From a checkpoint of a small transformer trained on Wikipedia: vocabulary 1525.
Each number is 50 + 12 x the weight over its row's rms, rounded and kept within 0 to 99. Layers, rows and columns count from 0. The size before them is the row's rms in percent of the matrix's.

# up: layer 3 MLP up, 1024x256, rms 0.118, rows 707-759, columns 192-255
# down: layer 3 MLP down (transposed), 1024x256, rms 0.11, rows 707-758, columns 192-255
up707 028:63 50 41 63 66 51 60 51 44 42 32 43 52 71 31 52 66 61 63 56 53 54 62 40 55 44 46 67 44 55 50 59 58 68 50 54 71 45 39 54 73 26 64 45 53 32 56 31 67 31 49 50 66 35 53 53 52 56 52 63 57 53 59 59
down707 015:65 59 58 80 45 51 58 35 38 71 58 50 45 18 51 66 44 23 51 40 58 40 57 10 46 45 43 51 42 49 48 59 56 51 45 25 57 25 56 42 48 53 22 63 56 64 55 37 56 52 67 47 48 68 74 43 39 44 40 38 57 87 51 46
up708 114:64 51 28 62 41 50 54 42 39 49 43 60 48 48 52 54 29 51 43 45 35 70 55 47 54 49 53 49 50 65 41 50 44 54 61 37 57 49 55 49 75 50 50 46 36 50 59 54 61 68 55 51 49 31 54 48 58 46 63 52 58 46 59 48
down708 110:69 35 49 54 65 35 60 57 56 55 87 51 54 50 48 40 33 64 63 50 22 35 50 38 69 43 43 34 62 35 37 45 57 46 52 54 61 59 37 57 52 47 63 44 59 52 57 67 45 46 66 52 43 46 67 51 47 55 46 46 48 37 44 44
up709 111:64 49 40 64 51 29 40 58 48 64 68 61 44 61 52 50 52 70 43 31 41 43 40 48 48 47 44 41 45 37 58 56 33 50 72 52 47 69 48 57 49 43 63 49 56 49 50 74 58 53 50 43 52 49 36 52 32 48 47 34 64 15 68 45
down709 108:48 34 38 52 55 65 60 53 65 59 62 50 49 41 44 61 73 78 67 55 65 40 30 35 82 47 51 50 61 53 51 46 48 51 41 60 44 26 50 16 52 33 60 57 56 76 38 50 69 50 54 42 44 39 44 50 29 48 60 52 45 42 45 62
up710 101:85 41 66 38 46 51 51 54 50 67 74 51 47 39 36 57 51 57 51 38 36 69 53 48 47 57 47 44 73 64 57 43 61 40 49 50 39 65 54 50 69 50 75 55 54 59 47 58 60 37 39 29 71 23 29 41 60 56 47 28 53 42 61 47
down710 101:47 36 51 58 51 44 56 62 71 63 56 62 57 43 32 43 34 54 61 51 46 64 59 42 57 66 57 27 53 60 45 51 54 52 38 68 45 55 56 51 35 55 39 56 57 32 57 63 32 54 29 46 48 23 54 62 58 50 54 35 69 75 34 93
up711 098:63 44 71 59 25 42 66 48 50 43 49 66 34 35 80 36 43 70 42 35 53 55 69 33 42 47 36 50 56 48 42 78 54 71 58 48 44 62 49 56 57 42 53 44 60 52 66 64 52 36 46 49 35 27 47 67 41 41 41 34 66 42 58 49
down711 099:56 59 59 42 44 58 52 48 62 42 48 74 36 57 42 44 56 66 62 57 40 58 55 71 31 38 45 68 57 47 75 50 70 59 24 34 48 43 48 71 35 31 53 55 58 63 38 58 53 55 34 53 45 50 48 66 52 43 49 51 51 51 54 48
up712 114:53 51 55 73 50 52 35 41 45 46 48 49 42 46 64 37 63 46 49 65 59 64 82 30 37 47 62 46 72 54 80 50 58 45 57 43 63 65 32 56 61 44 64 31 48 27 46 48 57 61 51 47 42 57 30 35 48 64 33 50 32 39 46 39
down712 111:64 51 70 47 67 53 70 51 59 22 42 45 54 43 49 45 60 55 49 42 40 62 36 42 55 49 36 55 34 44 50 39 73 41 40 51 22 60 53 42 66 44 30 38 65 78 60 49 48 44 48 34 48 43 68 63 57 67 17 54 55 52 45 72
up713 100:58 38 46 61 27 55 38 40 56 55 44 40 40 54 69 37 68 55 39 46 68 42 50 45 42 52 54 48 50 60 58 53 55 52 79 22 41 66 59 52 70 52 70 37 59 53 53 71 59 58 55 53 46 38 48 41 53 69 63 48 44 27 66 49
down713 103:49 69 46 42 51 35 45 41 81 56 58 58 55 42 43 47 37 22 65 31 59 51 53 61 59 55 73 70 45 47 73 60 44 52 42 72 51 44 56 57 56 60 36 37 55 34 51 37 60 59 80 30 39 48 45 68 64 46 46 61 68 55 48 28
up714 107:42 55 31 61 30 33 46 43 41 43 30 44 55 56 53 46 52 67 58 57 51 65 54 57 72 51 50 55 49 66 53 70 46 51 65 39 45 36 47 77 73 43 45 72 49 55 67 56 69 62 68 29 76 58 47 48 59 55 49 58 34 41 57 37
down714 110:45 59 58 40 47 45 36 56 54 70 32 15 65 61 57 44 50 53 42 59 47 31 52 77 40 36 53 56 42 46 74 61 54 60 54 79 42 64 47 67 54 47 33 55 47 61 49 49 69 39 34 44 48 44 42 40 47 45 30 64 39 39 56 30
up715 092:47 53 51 63 39 34 55 56 53 44 41 35 51 41 53 51 48 59 70 54 45 62 50 30 64 49 38 42 38 54 57 32 47 43 60 40 59 68 52 58 53 37 49 72 49 44 45 51 74 40 59 46 38 38 42 31 67 40 45 63 61 56 51 56
down715 091:48 58 42 54 41 38 61 66 49 48 62 65 40 41 40 39 49 72 32 41 48 58 49 33 43 55 56 61 55 40 55 30 64 39 25 49 51 44 55 53 47 50 60 52 65 61 34 48 18 41 81 45 56 49 57 73 43 72 62 59 50 77 52 57
up716 104:49 58 43 51 73 74 55 52 66 55 61 56 43 59 67 45 29 36 51 30 40 69 52 41 73 53 40 40 59 57 43 49 46 64 47 29 52 63 71 55 56 57 54 47 35 42 60 36 44 46 63 48 48 34 46 30 46 40 55 33 57 57 51 43
down716 105:52 48 75 59 42 59 44 39 39 58 49 44 80 39 47 47 60 66 54 46 48 39 43 45 62 55 36 49 33 44 55 44 55 44 50 57 39 48 56 45 32 53 51 58 56 65 57 64 70 21 44 38 48 54 56 52 52 55 44 60 43 17 50 58
up717 103:66 30 39 59 50 43 39 47 78 47 50 34 55 62 63 39 20 50 66 39 50 48 60 35 42 59 53 56 54 66 53 62 66 45 50 44 48 64 51 56 62 19 49 33 68 44 55 38 86 65 60 38 34 49 48 53 39 31 45 56 58 61 51 43
down717 107:52 49 47 59 49 58 47 46 57 55 26 81 44 53 43 39 46 41 67 35 47 43 66 65 48 33 61 64 47 57 37 24 52 24 55 53 37 56 62 51 59 56 54 37 47 66 64 56 40 52 46 52 78 62 41 68 58 48 55 42 49 37 55 71
up718 109:78 32 46 57 37 76 50 48 46 63 52 47 33 58 70 66 45 67 54 47 44 60 51 38 41 58 51 47 35 55 45 55 54 73 31 46 53 43 73 45 47 38 66 71 63 46 45 39 40 33 51 39 49 51 30 42 29 44 46 56 55 50 58 39
down718 105:43 55 75 46 47 50 50 53 30 52 58 47 70 53 60 58 50 35 47 46 52 61 50 52 58 60 50 64 55 56 41 51 59 66 50 39 72 51 49 51 51 67 59 45 61 60 36 62 53 38 38 47 43 46 28 35 38 34 36 33 56 63 70 41
up719 098:56 38 38 54 53 38 59 59 50 47 34 56 57 56 68 41 59 66 56 63 52 46 42 31 54 57 52 52 21 43 57 61 55 38 56 62 51 56 44 36 49 37 57 68 55 16 79 54 45 54 55 59 63 55 56 39 43 31 43 48 59 40 58 43
down719 101:44 43 50 71 49 45 40 33 31 62 41 51 43 49 57 47 60 50 40 65 65 43 45 42 52 62 39 62 51 54 62 47 34 50 65 70 42 60 42 22 33 44 40 51 46 32 49 50 27 56 30 33 52 41 47 48 31 57 39 38 68 68 19 57
up720 111:41 45 71 41 56 55 68 48 62 59 56 49 71 41 71 25 45 55 38 56 35 55 47 35 45 49 49 55 42 33 59 57 48 50 38 47 65 38 47 53 74 49 55 64 75 61 44 59 64 60 33 40 49 53 50 38 42 39 60 43 40 29 50 43
down720 108:55 51 55 59 26 46 44 40 46 53 52 43 59 50 70 42 44 60 62 45 49 27 46 51 46 52 60 67 55 47 36 47 37 40 34 55 55 44 45 58 63 48 47 38 60 33 51 38 74 68 48 49 39 30 33 59 54 36 43 38 52 34 47 43
up721 108:54 45 60 44 48 57 61 26 48 67 41 37 48 66 52 47 25 57 64 53 28 67 42 76 52 45 51 61 40 51 53 47 36 57 48 58 69 59 55 45 51 52 27 39 37 50 64 43 52 34 57 77 40 50 39 56 32 83 44 64 64 51 83 28
down721 105:63 42 48 48 37 32 54 23 57 51 48 55 78 61 60 32 57 44 54 48 54 47 35 32 61 51 35 52 48 42 42 57 50 67 25 60 74 57 51 35 39 53 50 46 39 46 30 48 36 24 57 41 48 48 47 65 70 60 30 42 50 58 68 46
up722 106:55 43 39 60 47 36 38 41 52 60 57 57 45 65 53 53 33 43 44 79 38 43 44 56 79 37 33 67 25 64 38 29 51 48 44 51 60 41 66 78 55 36 61 73 84 34 59 57 60 72 34 44 44 30 45 51 51 59 72 42 41 52 61 44
down722 105:49 55 39 65 57 48 54 22 32 34 49 53 46 50 66 46 64 52 47 47 52 48 61 55 56 50 19 62 45 27 53 46 41 76 58 66 67 56 55 63 40 50 50 56 57 60 42 42 56 24 53 60 50 31 48 40 50 33 51 46 54 52 55 56
up723 109:39 59 51 39 63 44 41 49 22 29 51 51 48 40 43 40 35 48 52 51 40 40 52 48 52 55 54 74 42 53 53 50 38 63 43 35 61 41 46 43 73 39 54 59 35 42 71 65 65 43 69 40 74 40 35 47 47 48 63 52 46 57 51 63
down723 109:46 54 50 46 46 50 43 48 45 53 35 61 56 47 58 59 55 59 73 34 58 24 63 49 73 45 76 53 38 50 57 37 44 29 48 60 57 32 70 56 36 65 55 52 48 38 49 56 46 35 50 44 48 72 59 49 43 76 38 45 51 74 25 52
up724 096:64 67 41 53 62 49 47 55 64 44 54 68 31 27 75 52 46 57 37 44 62 41 40 48 47 47 74 43 61 58 40 55 34 51 76 37 53 53 50 60 48 41 53 58 54 53 39 60 57 57 56 61 59 38 48 28 40 52 54 29 34 29 46 35
down724 097:75 43 59 68 41 51 61 61 35 46 30 41 18 49 45 54 54 37 51 44 47 41 56 49 33 58 59 42 53 44 54 45 56 48 32 62 41 62 62 57 66 47 39 56 29 53 63 66 55 44 45 50 41 14 54 41 51 75 36 40 58 68 57 30
up725 103:50 47 46 61 49 26 59 52 43 41 55 72 31 48 51 46 46 63 42 39 52 65 59 59 60 52 31 59 42 40 53 44 35 44 49 59 53 35 54 52 47 43 45 57 45 39 72 31 50 66 38 56 48 63 54 54 48 65 37 51 70 31 48 44
down725 103:52 59 49 54 18 45 51 56 46 44 46 60 46 26 30 56 68 47 30 44 58 42 54 34 56 58 52 51 41 51 35 44 30 49 31 36 68 41 53 58 38 44 55 32 27 54 45 56 40 73 30 54 73 60 45 59 51 65 56 45 68 59 42 39
up726 109:62 35 37 38 36 50 48 43 48 37 71 71 38 48 57 42 41 44 32 43 48 49 51 49 55 67 51 48 49 59 41 57 38 80 60 48 51 49 58 66 60 43 62 46 54 36 51 40 52 73 42 22 57 64 31 49 54 48 51 47 46 40 51 49
down726 109:52 59 45 42 45 41 69 56 51 59 46 40 37 36 55 51 41 51 33 21 21 38 45 56 71 60 68 39 44 58 39 54 48 41 70 60 29 47 47 48 54 48 54 40 61 31 37 42 44 50 75 63 37 52 61 49 52 51 45 66 49 35 33 54
up727 096:46 50 55 58 48 37 49 39 44 53 44 62 62 70 59 58 66 45 53 52 58 47 48 37 43 67 31 59 18 40 38 48 58 66 59 34 52 62 47 38 74 55 39 44 64 33 65 38 61 64 75 54 35 33 53 47 44 39 76 52 38 47 67 61
down727 101:51 61 37 36 33 42 62 67 55 57 46 51 37 59 50 28 23 62 46 32 54 51 33 41 55 35 77 42 57 63 68 69 72 67 14 52 47 49 78 47 69 58 36 55 42 61 51 46 47 59 45 63 23 72 67 63 35 43 59 39 42 23 43 64
up728 109:76 48 59 60 64 65 48 48 64 82 32 53 47 46 48 61 48 47 47 57 48 69 74 48 31 36 56 54 32 39 59 55 57 32 39 51 51 42 66 47 55 47 61 72 67 33 62 36 55 38 69 36 50 40 46 26 61 54 54 47 47 29 55 43
down728 108:30 58 61 40 27 63 33 55 48 49 52 56 39 59 57 42 60 53 31 64 64 41 37 61 63 76 50 57 39 33 79 62 45 46 48 52 46 50 58 61 63 68 64 42 46 46 43 66 49 59 52 40 29 50 63 34 04 40 34 59 69 39 55 55
up729 104:71 52 71 42 33 34 37 57 32 36 55 76 64 36 64 39 53 70 61 37 33 42 43 32 48 65 55 55 48 43 64 57 60 58 32 56 45 36 59 46 48 25 54 53 32 51 75 63 44 48 48 49 34 31 45 52 46 41 58 47 64 32 54 46
down729 103:48 37 89 48 48 42 46 40 38 61 36 76 51 47 52 41 29 64 45 76 45 36 56 58 62 59 42 49 39 55 45 50 44 63 50 57 51 45 52 30 50 70 58 51 44 60 47 60 47 56 34 47 57 58 50 69 41 56 74 32 64 52 44 48
up730 105:40 61 53 62 48 51 46 62 37 31 23 31 69 78 48 48 39 69 68 80 42 45 39 41 28 25 43 44 69 34 61 64 52 34 50 50 57 57 37 76 64 42 59 50 61 59 59 70 53 57 39 41 64 36 19 45 49 55 74 68 51 36 78 48
down730 106:45 59 53 49 51 53 64 54 63 45 52 43 45 56 58 48 43 62 26 70 64 34 58 52 41 39 42 39 44 48 38 62 59 54 50 50 65 38 24 48 61 67 37 33 50 59 74 52 51 55 17 52 32 46 44 46 60 56 43 34 38 40 52 34
up731 105:39 54 48 54 35 60 67 18 38 52 44 37 80 40 59 47 37 46 58 55 28 48 85 51 55 43 50 40 56 34 48 62 39 47 44 37 56 62 45 44 55 57 54 26 62 45 69 29 64 73 63 47 61 40 56 58 49 73 38 66 49 51 69 47
down731 103:56 70 49 38 47 48 31 46 40 42 50 59 41 61 41 49 35 53 31 51 45 54 54 43 75 37 40 46 21 55 62 57 64 44 62 50 28 33 54 40 59 36 32 34 52 42 52 39 63 73 59 63 52 77 70 43 49 45 51 38 70 60 58 54
up732 102:66 29 53 61 47 54 46 61 53 52 56 48 70 44 56 47 48 52 60 37 48 57 68 44 25 78 40 47 57 35 70 58 51 72 43 74 65 56 38 46 45 47 41 33 23 50 76 42 50 57 44 40 49 50 52 23 32 53 46 32 63 67 40 44
down732 101:59 51 50 52 47 40 44 51 57 46 61 47 46 47 38 46 31 43 40 30 54 82 70 41 35 47 31 49 60 47 39 50 38 46 63 47 49 19 52 53 54 47 40 49 43 43 37 43 32 52 40 38 35 44 56 57 62 55 60 37 40 47 40 40
up733 093:40 63 55 56 50 46 57 59 39 47 49 35 45 61 51 27 40 74 57 69 74 43 57 20 39 53 52 48 39 65 37 52 68 44 63 44 57 66 45 51 67 38 66 48 41 59 53 50 46 45 58 49 41 28 48 67 69 46 64 27 48 14 89 51
down733 096:30 52 44 47 44 41 56 40 54 65 53 43 34 27 74 43 33 59 46 32 64 36 51 28 54 56 59 53 43 63 59 61 70 46 47 66 56 29 30 36 50 38 50 57 42 52 31 61 57 53 46 55 44 46 48 74 43 49 28 47 44 33 92 34
up734 107:57 41 39 40 49 91 69 58 67 59 58 48 68 59 43 39 25 69 44 47 28 53 64 62 16 38 50 47 39 58 48 55 42 48 37 53 69 47 51 74 63 52 54 50 63 45 69 35 65 52 57 60 57 75 50 45 56 46 45 55 41 62 59 35
down734 108:41 53 43 37 53 46 51 50 65 42 50 62 58 49 71 33 52 65 41 20 41 61 41 57 29 69 50 57 45 44 45 43 56 44 66 41 60 55 64 54 35 47 43 47 36 37 52 69 54 58 48 54 61 39 51 61 40 41 62 44 39 37 58 60
up735 118:48 41 47 49 14 68 31 58 35 62 51 65 62 59 45 55 50 56 49 49 61 76 59 64 31 57 34 64 50 43 35 44 65 60 51 36 53 61 50 65 53 48 59 63 41 31 49 27 50 47 67 54 50 24 39 32 38 54 81 47 63 50 60 45
down735 110:38 45 58 59 65 51 49 24 41 29 27 25 55 57 40 46 41 32 57 58 33 44 64 54 53 44 64 61 28 74 61 57 53 66 38 52 44 40 53 60 45 69 44 33 75 61 57 38 70 61 58 35 32 55 68 54 55 45 34 21 48 55 41 48
up736 101:50 25 55 46 31 64 52 29 43 39 58 44 35 45 50 52 44 73 40 57 32 54 52 50 52 60 25 44 39 68 59 41 49 44 49 46 58 28 59 53 47 37 39 29 72 57 46 62 64 80 26 47 63 53 59 30 66 54 37 41 35 32 59 47
down736 100:54 46 57 54 59 48 51 60 67 44 73 73 45 60 51 36 52 53 57 47 42 51 58 54 61 63 53 59 51 56 41 41 46 41 57 50 57 64 53 52 55 53 78 52 49 61 34 52 82 42 55 57 72 44 53 47 46 26 47 53 48 36 59 63
up737 086:44 46 51 39 36 45 64 57 42 61 44 63 43 49 64 62 50 44 37 46 26 47 46 80 48 68 56 41 42 39 63 66 57 41 54 36 42 59 15 48 45 36 61 49 65 51 55 35 44 43 48 54 35 55 57 24 58 51 63 30 44 48 64 33
down737 092:42 48 67 57 33 34 75 45 56 47 49 64 38 58 51 53 29 44 49 46 62 41 49 48 53 50 55 53 41 47 39 62 74 65 51 59 42 53 70 51 27 56 44 59 41 49 27 34 45 32 61 58 57 54 62 59 65 51 27 58 45 40 49 45
up738 093:44 32 56 48 74 45 26 47 57 38 60 51 34 65 46 53 57 54 54 57 32 46 40 62 61 54 58 42 38 61 42 66 63 26 51 59 48 62 37 40 63 31 57 39 60 17 71 46 73 54 60 59 70 54 28 34 58 60 40 40 61 44 59 47
down738 091:58 50 55 32 48 56 35 38 27 49 66 63 32 49 59 32 54 36 58 52 44 58 45 64 57 57 56 37 33 48 56 64 51 49 40 57 66 43 48 45 49 45 47 22 58 48 59 46 53 58 52 54 45 51 42 54 44 62 63 66 45 62 57 72
up739 107:37 57 60 56 34 49 53 51 19 52 49 58 62 41 82 44 56 64 42 47 50 59 76 60 52 71 41 41 46 47 51 61 41 37 70 54 59 56 55 48 70 45 57 49 34 52 63 39 66 51 51 58 69 55 43 43 66 59 62 64 69 49 78 60
down739 108:40 55 42 43 51 61 55 48 45 55 50 53 54 72 58 30 77 42 54 53 66 78 35 43 62 54 39 56 45 27 48 37 43 46 62 62 45 30 47 57 45 51 30 57 44 48 34 50 47 57 50 59 64 42 36 55 61 41 36 48 55 40 42 27
up740 103:57 41 60 54 31 36 49 39 63 55 55 57 48 37 51 47 50 45 40 56 59 62 26 19 46 78 69 66 61 51 50 38 39 45 48 28 48 70 54 53 47 41 64 67 59 57 56 32 58 44 28 44 39 80 40 36 38 43 43 51 50 45 47 26
down740 105:49 42 48 59 48 29 50 53 46 71 59 49 59 57 66 50 47 58 61 52 58 37 03 43 33 54 55 56 72 43 42 42 70 53 17 65 44 52 39 50 64 47 68 51 39 63 53 57 35 55 32 56 47 27 57 35 46 42 56 36 64 40 59 79
up741 096:60 38 39 86 49 61 45 43 43 62 40 17 63 58 68 56 68 66 25 33 71 57 42 32 53 48 39 53 64 55 37 51 58 77 51 23 74 57 59 46 71 21 50 60 50 44 45 44 74 45 60 40 45 64 49 47 48 63 59 59 51 21 43 45
down741 096:42 62 54 50 24 51 68 44 42 65 49 36 54 71 67 34 57 43 41 45 67 67 37 66 31 60 40 45 38 49 46 73 48 50 36 46 45 77 66 51 75 45 41 63 35 49 30 51 48 50 55 33 41 47 58 36 70 64 47 42 35 47 36 43
up742 107:65 62 50 61 23 38 31 57 26 62 44 55 46 41 55 27 24 54 49 53 60 54 56 38 65 62 50 56 32 40 52 53 42 57 48 64 50 44 61 68 66 54 60 39 57 58 44 28 53 43 60 66 72 46 14 47 40 63 50 36 46 37 39 45
down742 106:56 57 37 33 58 65 53 39 60 61 57 44 38 37 54 57 45 54 54 65 49 53 52 80 42 23 68 28 53 26 38 28 54 44 61 40 49 53 50 55 33 72 46 30 51 41 68 34 61 41 53 40 71 55 44 54 76 57 41 53 43 40 52 51
up743 115:60 34 30 62 45 46 51 49 62 48 55 48 36 65 40 55 53 47 55 43 37 52 69 54 66 62 59 57 46 47 35 41 57 52 54 52 53 31 48 64 67 46 42 48 61 25 85 74 20 50 54 47 56 43 32 36 42 54 46 61 49 66 61 46
down743 110:54 72 76 67 45 56 30 55 48 32 64 46 40 63 66 54 45 15 29 44 63 31 22 44 33 57 62 63 40 24 39 38 56 58 37 69 68 33 54 73 31 62 59 38 54 48 29 76 60 39 59 58 51 47 43 36 39 51 52 58 43 51 42 62
up744 101:65 51 43 79 36 70 50 50 64 44 39 51 49 63 54 53 23 77 41 52 51 66 53 56 60 47 31 46 32 55 51 54 43 64 54 34 38 24 41 63 74 42 53 59 66 41 39 63 54 72 48 46 70 63 51 56 39 66 66 47 44 62 68 57
down744 101:49 55 44 53 66 40 70 48 70 41 43 55 51 54 47 35 79 55 57 36 52 60 48 56 61 33 74 67 67 57 41 41 62 28 33 39 49 47 42 85 54 49 41 54 47 49 35 59 59 34 43 46 45 46 55 56 38 59 39 73 32 66 30 52
up745 100:51 30 52 80 62 46 56 56 47 60 51 39 48 61 67 64 46 61 63 49 53 45 43 31 58 49 48 52 59 62 30 48 58 53 47 67 40 43 64 44 42 42 65 36 46 61 47 40 47 39 22 22 53 42 14 48 54 51 30 56 47 35 55 47
down745 102:44 55 53 49 37 72 72 58 72 59 57 44 49 45 50 52 48 46 49 45 49 58 47 55 47 78 46 56 42 31 57 44 54 77 20 50 32 50 68 49 39 30 20 41 38 74 58 42 43 32 49 53 48 46 51 57 48 64 49 54 64 52 68 63
up746 103:49 33 50 65 49 62 41 31 49 33 46 66 44 68 46 68 48 49 55 65 60 71 50 45 67 49 64 57 49 48 50 61 43 36 44 75 50 42 53 48 62 52 50 39 56 52 65 43 51 64 46 68 46 54 56 47 39 42 58 58 52 49 65 32
down746 100:49 64 59 42 56 41 63 53 41 56 61 66 47 37 63 58 67 36 65 38 57 44 59 28 65 49 54 40 48 58 33 39 36 54 33 55 27 26 50 43 52 39 52 43 54 61 33 51 38 39 38 41 46 45 50 59 44 44 26 35 58 48 36 52
up747 108:44 49 24 72 67 69 68 39 47 57 50 48 44 51 68 52 48 51 50 38 46 46 43 54 67 37 47 44 64 52 47 75 53 35 58 50 53 38 48 39 45 54 53 29 53 51 53 49 70 44 50 41 55 48 54 48 65 52 51 34 38 34 61 19
down747 108:36 55 57 51 48 59 48 28 49 62 50 69 58 64 58 57 57 46 42 36 64 64 45 63 27 61 54 78 56 46 64 44 52 54 56 65 52 54 48 43 64 51 48 43 42 47 55 54 55 54 57 58 69 40 30 40 49 37 46 81 55 57 48 50
up748 099:63 40 65 51 25 38 47 62 59 52 43 51 56 54 58 40 48 52 45 53 56 45 41 44 56 67 50 57 39 69 42 45 70 29 49 58 53 56 44 66 56 52 36 32 66 50 46 55 70 34 48 46 50 68 17 37 22 37 36 53 50 24 57 57
down748 103:24 38 53 56 50 41 44 44 44 66 51 32 45 31 47 40 76 80 58 42 49 34 64 44 49 51 56 43 73 60 61 47 56 57 27 57 52 53 50 46 55 60 48 35 39 43 50 47 67 58 51 42 67 46 53 60 58 50 77 45 46 50 58 74
up749 105:78 58 46 55 41 77 40 69 55 41 26 52 39 56 57 57 34 76 55 81 56 51 75 35 62 50 35 58 38 26 45 66 70 46 45 64 49 36 40 66 68 45 54 49 59 35 50 62 62 68 62 55 29 51 29 54 72 64 49 46 44 26 52 42
down749 105:43 70 68 46 57 38 49 44 37 28 42 61 57 34 33 57 61 41 56 42 21 42 45 57 68 55 65 33 48 43 38 61 42 50 42 55 66 43 40 40 56 63 46 56 61 44 50 51 45 46 43 50 59 73 35 60 51 37 43 60 58 43 42 65
up750 111:52 53 56 51 51 35 48 64 63 46 49 26 58 52 43 61 28 56 45 64 48 52 50 44 53 44 41 41 54 61 50 72 60 44 64 38 61 61 54 53 67 56 51 64 43 49 44 53 48 36 32 42 70 67 32 58 23 49 60 11 53 34 62 43
down750 109:56 44 56 41 44 46 66 43 39 53 53 37 47 77 58 47 67 78 64 51 44 29 43 50 58 45 42 53 53 60 28 45 57 44 62 51 58 41 63 31 43 55 23 52 49 44 44 43 43 42 61 51 63 53 41 61 49 46 73 46 55 51 46 49
up751 102:44 39 58 34 65 50 37 44 66 89 44 47 36 61 39 40 51 50 64 65 45 62 45 60 57 49 26 45 41 44 45 48 42 61 57 64 58 38 48 45 32 47 63 53 59 33 39 50 45 55 54 49 52 47 45 34 68 44 32 46 59 47 79 46
down751 101:54 48 61 50 44 49 55 42 52 34 55 43 57 47 72 85 41 54 46 53 47 67 51 41 30 36 56 60 50 75 46 46 73 55 35 51 73 76 36 51 45 53 56 50 72 55 48 53 39 34 62 51 58 58 44 50 39 48 43 58 43 50 65 76
up752 105:67 56 54 49 34 48 40 41 47 63 60 64 59 61 32 55 71 46 47 53 44 44 35 44 38 45 43 58 40 47 48 45 46 64 41 48 56 44 37 59 64 36 52 56 54 45 62 49 58 74 41 55 58 65 57 29 34 40 52 34 46 45 50 54
down752 103:44 42 62 69 70 45 51 75 56 60 46 57 61 36 33 48 54 51 37 28 51 53 60 39 46 39 43 36 65 57 58 22 50 50 55 44 29 75 65 68 41 52 42 63 37 58 54 65 64 60 33 33 52 58 62 42 59 53 35 56 52 60 44 54
up753 102:54 52 57 38 45 36 51 40 37 67 30 58 46 66 35 67 54 37 41 71 58 33 62 47 46 60 53 51 45 43 61 47 62 65 43 46 51 42 38 51 68 46 55 57 53 63 57 49 51 43 42 66 51 54 33 48 34 47 20 33 50 28 72 57
down753 101:33 64 53 60 54 48 60 52 34 60 54 46 35 37 74 38 43 53 64 63 61 36 51 51 46 56 32 62 49 59 34 56 66 56 33 41 53 61 42 46 57 49 62 54 56 51 53 82 47 39 51 52 38 35 65 47 63 58 65 39 54 25 63 55
up754 102:44 20 46 56 50 58 43 44 55 43 69 42 55 51 45 66 31 58 41 69 41 49 56 68 34 43 66 54 46 55 36 38 49 73 56 58 61 70 48 56 58 47 60 59 49 31 41 39 49 57 63 30 38 55 53 46 47 36 51 35 51 59 66 34
down754 101:38 58 63 40 68 31 46 58 46 46 69 39 48 49 50 45 59 37 57 56 63 48 62 61 57 43 53 71 57 60 50 56 44 55 42 42 49 59 53 56 51 58 40 37 36 64 61 47 40 64 44 55 45 39 49 31 66 62 48 55 52 29 23 34
up755 100:55 54 76 38 53 43 51 54 41 51 56 39 35 38 46 62 47 53 59 40 36 58 46 37 64 35 32 43 60 45 42 38 47 64 74 47 36 70 41 56 32 46 58 50 61 37 40 56 69 60 36 61 39 55 44 51 57 75 39 35 69 11 62 45
down755 104:54 54 54 49 47 40 26 51 25 51 33 51 41 58 55 56 25 30 46 56 65 45 46 64 60 44 76 66 57 55 47 70 49 48 67 38 30 54 48 27 69 57 37 51 56 74 54 51 57 64 74 60 76 40 40 60 46 44 49 37 59 49 60 33
up756 105:53 56 46 41 62 53 71 51 76 62 50 51 30 57 60 38 50 58 64 53 43 58 50 53 61 64 35 55 60 58 51 66 41 63 33 52 52 48 47 42 43 53 63 43 41 53 56 51 48 40 63 31 43 24 52 61 32 44 49 27 54 67 75 49
down756 106:46 49 46 40 36 42 50 26 51 62 34 46 54 36 35 40 46 70 42 61 41 48 67 73 44 60 32 72 73 31 43 58 36 70 42 50 46 37 38 59 40 49 56 39 60 47 61 38 46 53 58 64 49 20 64 57 65 62 35 62 46 48 44 60
up757 101:69 61 29 57 47 55 47 40 53 64 43 47 09 43 65 56 61 48 52 42 64 48 49 54 40 52 40 39 69 27 70 60 54 51 45 58 42 52 60 69 85 50 80 59 63 48 48 68 40 59 48 71 58 61 47 61 71 45 33 59 56 48 56 59
down757 100:48 50 54 79 44 63 38 41 42 46 51 68 31 50 53 55 61 66 84 47 40 55 64 63 54 44 23 59 61 52 43 53 48 69 56 44 40 59 45 44 35 64 41 36 61 40 44 50 54 51 53 46 58 47 42 53 44 32 44 69 55 46 39 57
up758 108:64 41 26 62 56 71 65 34 68 55 53 52 64 69 36 36 60 57 48 31 37 43 57 60 35 42 37 71 44 55 47 65 58 34 61 52 60 51 51 49 37 39 51 31 36 38 53 35 70 66 55 56 42 65 33 48 50 56 33 33 36 41 60 41
down758 107:53 55 69 64 64 54 53 32 47 61 40 70 67 44 43 54 33 74 56 63 64 47 34 43 63 43 54 47 54 55 58 19 62 66 33 56 64 54 52 54 52 58 57 57 51 83 60 66 62 41 48 47 27 63 42 52 47 61 56 42 44 50 60 33
up759 101:81 52 36 39 47 60 36 28 57 44 54 49 34 60 57 47 48 53 39 73 73 46 60 48 64 63 46 33 39 59 32 39 56 66 62 50 55 55 64 45 32 36 29 64 36 34 44 38 59 71 66 61 51 22 29 61 58 59 32 42 44 54 69 57